python train.py --n_layer=16 --d_model=384 --n_head=6 --n_kv_head=6 --head_dim=64 --d_mlp=1024 --vocab_size=2255 --activation="swiglu" --norm="rmsnorm" --norm_place="pre" --norm_eps=1e-06 --positions="rope" --rope_base=10000.0 --rope_fraction=1.0 --qk_norm=false --attn_scale=0.125 --bias="none" --tie_embeddings=false --parallel_block=false --init="normal" --init_std_qkv=0.0401 --init_std_o=0.0401 --init_std_up=0.0401 --init_std_down=0.0 --optimizer="soap_variant" --lr=0.00442 --beta1=0.95 --beta2=0.99 --weight_decay=0.042 --lr_head=0.00715 --grad_clip=0.5 --warmup_steps=200 --schedule="wsd" --decay_fraction=0.661 --decay_shape="linear" --final_lr_fraction=0.05 --batch_tokens=262144 --seq_len=256 --doc_mask=true --train_tokens=1115000000 --steps=4254 --dataset="wikipedia_en"
Each number is 500 + 40 x the weight over its row's rms, rounded and kept within 0 to 999. Layers, rows and columns count from 0. Numbers have three digits each. The size before them is the row's rms in percent of the matrix's.

# layer 2 attention value, 384x384, rms 0.149, rows 0-67, columns 288-383
102:470455466491487534497556465527444485558512489483479568560525523450442530437466517489465466441564494497543481501497451534507488478528531430434446479514439507528436496498418493460487454512504457442512486520520532473556424527529486486400512513490509497434411516537469459517465537518418531530
105:531518472426498540506505440489516501475496572459537484491464539473375483496533492559444433523538474485471513518469423493558537453493428526541482521561488486480504505529472483595498485524533529481463445474480580486561484482514513481454539559493526461430470518483437490463445489500397438503
100:506544530594535511496507427469505505446460473477465545501494464504554429443528486525454443469536417512526486520436518539509452568461477538574546415483566532516548514498557491442494548470463494438404493523517540463484479503395529500548494517513494570493495520487551538537588498440544605500
101:473537516507442536421484521460535536462461559551541468533493478464549560466480383448489542494516568482457492407496538469501500499494451497432534465573468459478518485457496535620549425503525487512555538550475556463414518482593530474431512479550512455554508507512524537515533445521500471491
102:508525509489490582465536488423479422491503523449515536487458535508474541488497441489505384500472497560451450452582485536479510480557496537501456371476487569560485532474484477452461512551542503560504488442515411482510479510533504504533498462440497506531515518574493491564409465471499513495
101:475510471437525580428410557380507533555520515502510454464435491471451416543451561480463540524367488513538468473511499513507490484518533520530539463487500475487499576462511498464496494524482538558478476491513541535502473476555533574532557538534540495480465491504483486493480503573509544460
097:573484500527474513556501539510537520480550513409496463536549513574490504521493509533447476567586454478542537488475506441456555492459428518549501491536532473519453524545427569467489426487486493457537472504556426465520528496553475506480414560468496498495530494489473466509459423549481546542
105:500529532502501510540585463502482500481458478451488544491491434506479562484412484418484565539490543534487518537534531493525596414510487501574550587429516506494498513536489511550485515584504520518520450547549498490475488473469477490492469449538588499497532488466486523487547474468505467489
097:526502492425498536547564413469376453579394451520493477462522442422485494472526593552464500421463513491483491570511488576497461462529505488489463518452545525512446545502482506536446476521461536466429472521518540433524472494505461528516477465558514545437487481497478505455536466529521579515
099:484506478503474489473433490505525489527376538502468543471447537573473440559520457510549510496532500410500522487488490505507516529457473523454433474456456624525517507484489536523497497542465493467530506489421535569439444487508562562478516547575489552542495498541514492490561445475469454481
102:465449530435534507468490461555515486513514501523468471484451533506448549494481450516472499496480442574508535524565480496485484504537516483500527470499484496492474454487521480432538505459470483471556514491461396472510449478546483440467511420411487490500542452481472479508533559524495484527
100:531538467488527446508447482465529572489527510578608409549492442515454474510476519423487479565502485471477430515497495461514499460491491448455493495512401437428466487497500465514485488579591541477499495406465500561565534551563507549538496486502459528446553551488530449462491483490477508427
104:502494508453446529433513428574543538496484534540491436457530473458538551499477443478547468433506498523516456525529490519464491443513520498507465452576522480561519499499504539519587532522459503572442484473495447430526460486498457566511487507459549495488493549464539472521547508585542513497
106:535547430440399477437509486493473505513546475543521554461455540508514478500500507476494417477524424482516491552610477478502510535523484434551529468482514423466501558486533538457587466480512514523449518481511527529536481424445502517483551517424541528491458475510431491555457431496527517473
100:562529506542463463516448515533474435460475470460491484537467495437497449499498442509482544524454501508471484480537511465528461521470469427459522527496528430487535450569506492495554481403465490467553492530538502522548463455487613563497505557534423525515531566554529533598496464543536543405
106:522504527505448463428498583530591451517501496493437451516509531549551462475555479427429561499433543477521468490538477472479572503538609456500493479468562502442447548481486467462415517520500515497503493508460495507498590481461452415428503488441450529443634518491408490441517498499472502581
107:548557550522448480494549547519435513469547487519467541538496549424447487503534465485478536565493526502493618482475536452507512500497539518486468469483546577492439474564517451529456477447546501568504485512515625524500508477499543473508477462526404521516515506467480470523463499497537548568
101:511539509447474561482387500493523511516488505522459463507481549444508513535447496506526497520470517510438494484549499490581475468541544414449453499535496591461493527507459470543573464532441543476548379474502493542531496524550517466457516514581461493573544567482474565501457439482499556503
110:498479582401488460442483560445506523523479556522534435487547524486474462507529496549531557491565534546476486451489522523519506463409442537495522511474508560473472459520486497461486509511507566509462413481555536463447492480497485537506526537594485455520543527453488468426486493493539477499
106:500485449500511510609536512530523519503544597504388484528500568586557465558437494542471545525480490459469486535516504470498587523507453516516489498495537514552484466526501469469521498443470520505487491568494497538484481488443465503507510445488518502401471407451499538556556489495492512505
100:475490505461490463468502475490461514512415456457551514496478530458542511491502477453446506493533487499595537495444523516506443478442529509564529399436421520485516516420483545471512523474552446486540494517527476560401588532411526507508520531522476507517512473500501513569467539468513450466
103:430481549479538531581484549552462533511487473508531480556496490486557566436443510446538539501480518497583559480479500549499552523557527464542501440504490526528446471544483536511554586446506508511445490534489471448524512424488502422564471480501546567398544574530492488534519486473409508468
098:476483542553485524500498466482476525494519476611459501471488468455467436509512567473538484529483444467554533417486483461529525467444448502530491540464562499508559518524490481515528510529474528456488496497552530503504522374523593517465542477424527521557559516493473478530422486529514472527
100:517500467454568560557463448514577486460501440467460432526445483528567478471467505434472539486500537501440522480474517526443522493532491503520464569570502502477530475521473474529573496508504505533430469589518474487488491511522469552503471470507523514538487533524431477461495551471516414489
093:516491500536469536489490478586453450492496490517496410421449427460499465502503487508450493484458497437445550459478506452521515501471494476444518459529497501471502516552513519514475523462508514497458503577511457449545486488581475463564513442497492365474502481470476582430470404475470449484
096:486494413484471437504593489590480491528554498478553547519502570421440456489466473557498507568470526473470465546518519568603461495534536420499500475478495460584436503532494477479505534580464474505543580451497502484497523475475508427488568532564516454580481497522422523516488578500466576508
102:490456504463504518423518508481528499489483546518547474546546520487462445494450500476520441476424453543522488499495516543504522534497569435421497513498518547515512475452462478518573444526485539562457476499501511507471554507485546545532546436542414462501462528485485513533514465590534466443
105:545575482519548495561507477452531458473575490479500563536480548516465498506459525416472505407402534435523400490529568474427503574541427568463479464478497537423496483551515455580484523530521565452521558506435476504449475498529496548538490432503489559492468551513509502540519490461516482454
108:451460489442438510491507535542468430482447437503400449476489485518487569514458585577495549482506498516520534460511468508609459480487511546502513438470428496535499467476468562542484407438504523535532577500505520548511565483448555549487585509518550452491458525500526480451494452558531504450
106:512486455468528486474519564495503424514487482529535446524479444535461529478482553462492436480541542512521578474441520528478567567496585565546495472491490476535471498408444467507474478569485475494540495505511470497550509559534468461438496429554532531514462487524499457582553439531537538487
100:533540423494470491614515566478501579460481515459498488487443376521559476436517504554540492493477483452510532514431445564481384473419533462548512462501555508478514559475413511487484438496567457474553450491485463512469612468501546493547523470517502470535514517468452482478471537520508569504
100:506449500546539466548498475535473524536484524479519507491457557461487490555507497526516498567523465562551572457395482475421510482478504460519463405484543535477575479513450521503484465516526468514538482506465448489422503551396486510458511512498530514486522480525542448447463489445559414511
099:471494547466449471455547464546477496430504505546502432506470428506508502571448571500446413515506552461504503523540526412535521486409510465524462465513534526502523496509504480496519473453500515440534455556499489547494559523515538480509563496514443500583502440565546453508520510482480506417
111:492488409508559439389445569506521523433489524504495529578534466470570477506513533498506556445469499540422466482502479498565553448540473516508489483510511522468578512528487484553540555484536530467517489497475533558535492466439546413507528520525447426504562575527547463565471422527563479520
099:506469537501578430461455488557538436544484495471505510463568454561478486483492438495543511556497467465483540467514556451564502493522565482510536467505476522457480525494569504517479513440529516414428483489532447538536441577552424443481495501508474507473544546477497447559448433460529504499
102:514536529503445584467517483435533480527488489485475580514525496528420529541447477442526470526522532493560445462575530491530446465516552526529526513505564500545508492501572534491472448448506498519456496537521483530463505478448463486562548598523480503515530502572576509517496540478484494392
112:543523441437564541504449550512504523513543529502481513497470500516541491474416489448517515424499506547494550440481499473456401522516450497504458429399531568558492594427496449539524489526455425523412500471516501471502552560481522537541522443516421441455543483525484480459519490554481538515
108:528491485522462487474499553555492453497415528486466501420506485540508557461514452428476420511504512543457441530508445486519481506509547522433462525598510473436451501503444528603599493533453501515502473400510442476498446550507527506431574495486541540461512486471534510448432415514551525464
102:504496510484428421462543490534424498495486517511541520434533490520520484493433485570476421528510500508553580485504480563437496496536473476557500521475524497401515523488479487512391496574517527490484520491522527465497505476486596456557470509441579570479512488465517514479526503492520444525
101:465498512562515442409524562589493446467525445536536474526531477428488470486482591537497483533542524512496459474486522582534532506498501464521502520504476495469493545472502500465531420407541390414463555514529520513487442519520518444481565476452512553491504480439525512468477522453553481510
104:468565531522521480561435537493465549478492572469493454517544478620546501494430528435442597468488444441556500524492430476463456546464481524456485483466516458502519474573520493500518451501475466536489458510473541573480593456538544463512513468519501454579504500560532520585533499509487527454
105:467506511466510526584471511453483483487567527475479559450445471443471529505435499511597489572523473545516504415512571508429455488418595579578490516417520429481479449441574536469462470505532483527535507520529428535532493470500538535472518509412633518521448523510464465564496566552537545531
106:431515419504508507584504414419415504496486540518556540466468539526454504565507485494513535544454509483577523438511531498559550550579519569423497511473527469545552498460514426475542444510483464505476491466474488477423525522464531529488470508485510473505485466469520571537493541522603531493
103:557596518528479497550503489481507519478457420490477490577515442537556497520549538514489567439492422456487525562552526498489513503564468528460458498460601522450577492488518483508463475512498436506495416501444468507498546476510490517535582448556473486552445488458461483528541477487441465504
103:471470511551540499494509500470555482478540534460523558512461419469482501436451561548550583507478396530433552456480480466431531481480493552457520511557501435523466527538416518492474499498549520530567474545511495435545489578449496530494548544451494484526548439522482554560432487483622467512
097:520498471543504488519560465495406497500491558571453551415502581483536502543516485524484515517407506489461496476489488524521481468430521459481458451558479419558482529496458567523505560461544546536525494476497548440401513503515588438541543471449506505452488505503533494555557442500457435430
103:575497513548483416454500502522519472446473539483544467568519437455486519537474498540502479494512590444527516457470531495501571517544498487455429525502527496438556518451549568492449501495450573551560450487520478524458451530462483522481589482466559566497481540476583543523485556532487466442
108:533557448483497517496468483493451506568492480501473517521454581613454442522545516508498522494515508429516403570559462441445546521461486531443509548501475498415538509538463546591546464544521544497476520501446516477589455528552488504615569534486504508529477463491488474531485526473509539450
105:514502582544499507520526557526535542477530499540484476495463498520500502467532467509463473497491516563511509482484487529440450487537507481534544518566484365507461512559463533458530457496558510574450516445496560537558479443560495519524559463513484479405472506482489537524510481535565476471
100:548490520550571512506530480501473444497461539453505550457482456513489471566481476565508529503617522487465482531493493458483533524478576475468506496528455538623541454483530515424524548587502539493492469505522424506503434438471530555516535443508474455482490492502487519493472444483529491491
106:445476486509555492446553441423549494524486429526492509473439574487482525573487448443479509542489443510502487422525593491453488551483588587434433502584517453503453525493436474526476543553558455467407514479514503445549502494441574504477417542446563543483480486478534509441459554563537458470
101:442480472473586501528493511510488486541486537530464522511483515468499505450553476489504480445570471444488529533502510420488502488482488492445524558488451463552515521484398565496489432476518444492511498479516445572449516514532470442464523414507451532582512532497500464453492452567454490528
104:521438501485509511465498525513530565523500503459477487471449461537581492558428541529532471470482574506466479501460577489488433478468471502471488483463452435493529481514523493458480520490413498445492470520465475546460425550452506503521544513430549476586486545521435453616576510521553469528
105:612493450417493490550510468496485537503518535527487568474454449513533546502498515480491481439524452501453448529521545527510476525427557460552488510543465596458538483538547510534519488437479610410485500522477515490557510547467452514496483492444533562556512506485473506537453485456461483498
100:528529488485537442449493473482482511492474485421460528487450464484539454548519502491524539562513554580444495466499521508436533454447458492523523586462467512485481443509450567556473493404489504457459507525451524540578451515548424525458489488527550543570459516542535505528516505490542513506
103:453471488558426546380603505467491456560470514445494471468535478478536446484475527547516492500473417458523531574538540543487513465518488540499483488563517560495494468524485526557529528526492560517508480498508528501479485481504497488548577495529533506444550453516514451559458517479480519484
099:487522527559462519477516557509435520490539497542514514463490442555429595507512513490456529494526423426516468457525532511504528496507549556495470458500580543534497463507460524504459544469517521440467551555491433479431509465563531559474445484475493515549491546491488473526504473497527509542
101:468522466489465493530486521525433517532492484444461475411475446547548514536504468544509415526449473458564521455492523450477503436543511471485520542560538514478515466513438456511471482517590440534500509530529469475487526497495539540493489452501551453480469496416506525476541429512533431504
103:532531489510499454488438507463552487470520447471516478489438467488459507442447489466489547498491499513468456502511507543466524553450504486501542546541419478538502554423541492452472467495509517503552602490466470437413533419484437481489463516524421471491497483451537502548554494533572472475
103:516510472566515486500580508546530484534468443491505495445462452500517487478461498537463501499525519486465504508476544450507528517461512439523438567509538446507508486534497443525454483507516476464510506565512466507579581526508437480473497522541482527465524521471462509570465540419532469417
111:512475465486508469531493535502525484523544565457481548533482528521526452544493483492497503529469494550460453540524435400479488591542500482460482504542527520489542472477530510544456472553508557534524575554452492497445546561449452485485510495532459520547465538532495469474543425515460490491
107:494453506490552481507524531512486464574471492474506505475483570453456538490492540517557486542450471508496506520539478452531512498514490536571482556498516514573574425419506543501522512523518530516461508504447523495575455537527584487525513435552483454526541479572492517447519560504562520509
100:506496539506506533441502473495467524530550543526428509459510502530507584505509406486615481525489504435526474437559556494537520486471534515508498491450527493432510568529523469477490473537484536503495483527512477518504491521490525486586492499457492499445535473540467515501501542432500486543
106:488513528455516525430550533548540497540511500459488492424504527529535470468502547507544551493521458527454530457495566527524533445607540523503469483466514506433504511472445488498516525480458506498490495482526478550487526478493522514483530495510455500487552474489462471618514456512450440561
095:414516490488470453453562524554453490447507474497510486546482529513480557519543610524468465523468521493506543480479476561505498456452443421500491560485526473495552507471440485532476506538515465559488548483511549436533473528471509534459526475511485566492431469472476496486414537529505511535
107:471491510476436503507510559491504474525509443469524544508414521481495556490513526545556535506468493535533463506519492469518510514462470552447498512475570541478477484567458452515467475541575532452523547497530525521514500475540559510463470476518568507482570479490474565574436417494507522493
103:420472526505448488544528514474489497469553540592460466541473519528476497473541515490510512505505595507451500509546511532469529432472502516439556507538491545425536512446443490507511558495502567527487597460516459440521442498529469474458548489494449566563594542469515482448505511466517507460
099:507478452475481445495491456557536425432532503531544470502478557493515519476469546467475532542552499392511499558543508475433434459493508536522532443545406471483451569539538558505476468513464524447490505429549417495551474481467530496502562549440524519496493440435450526521542521443465496484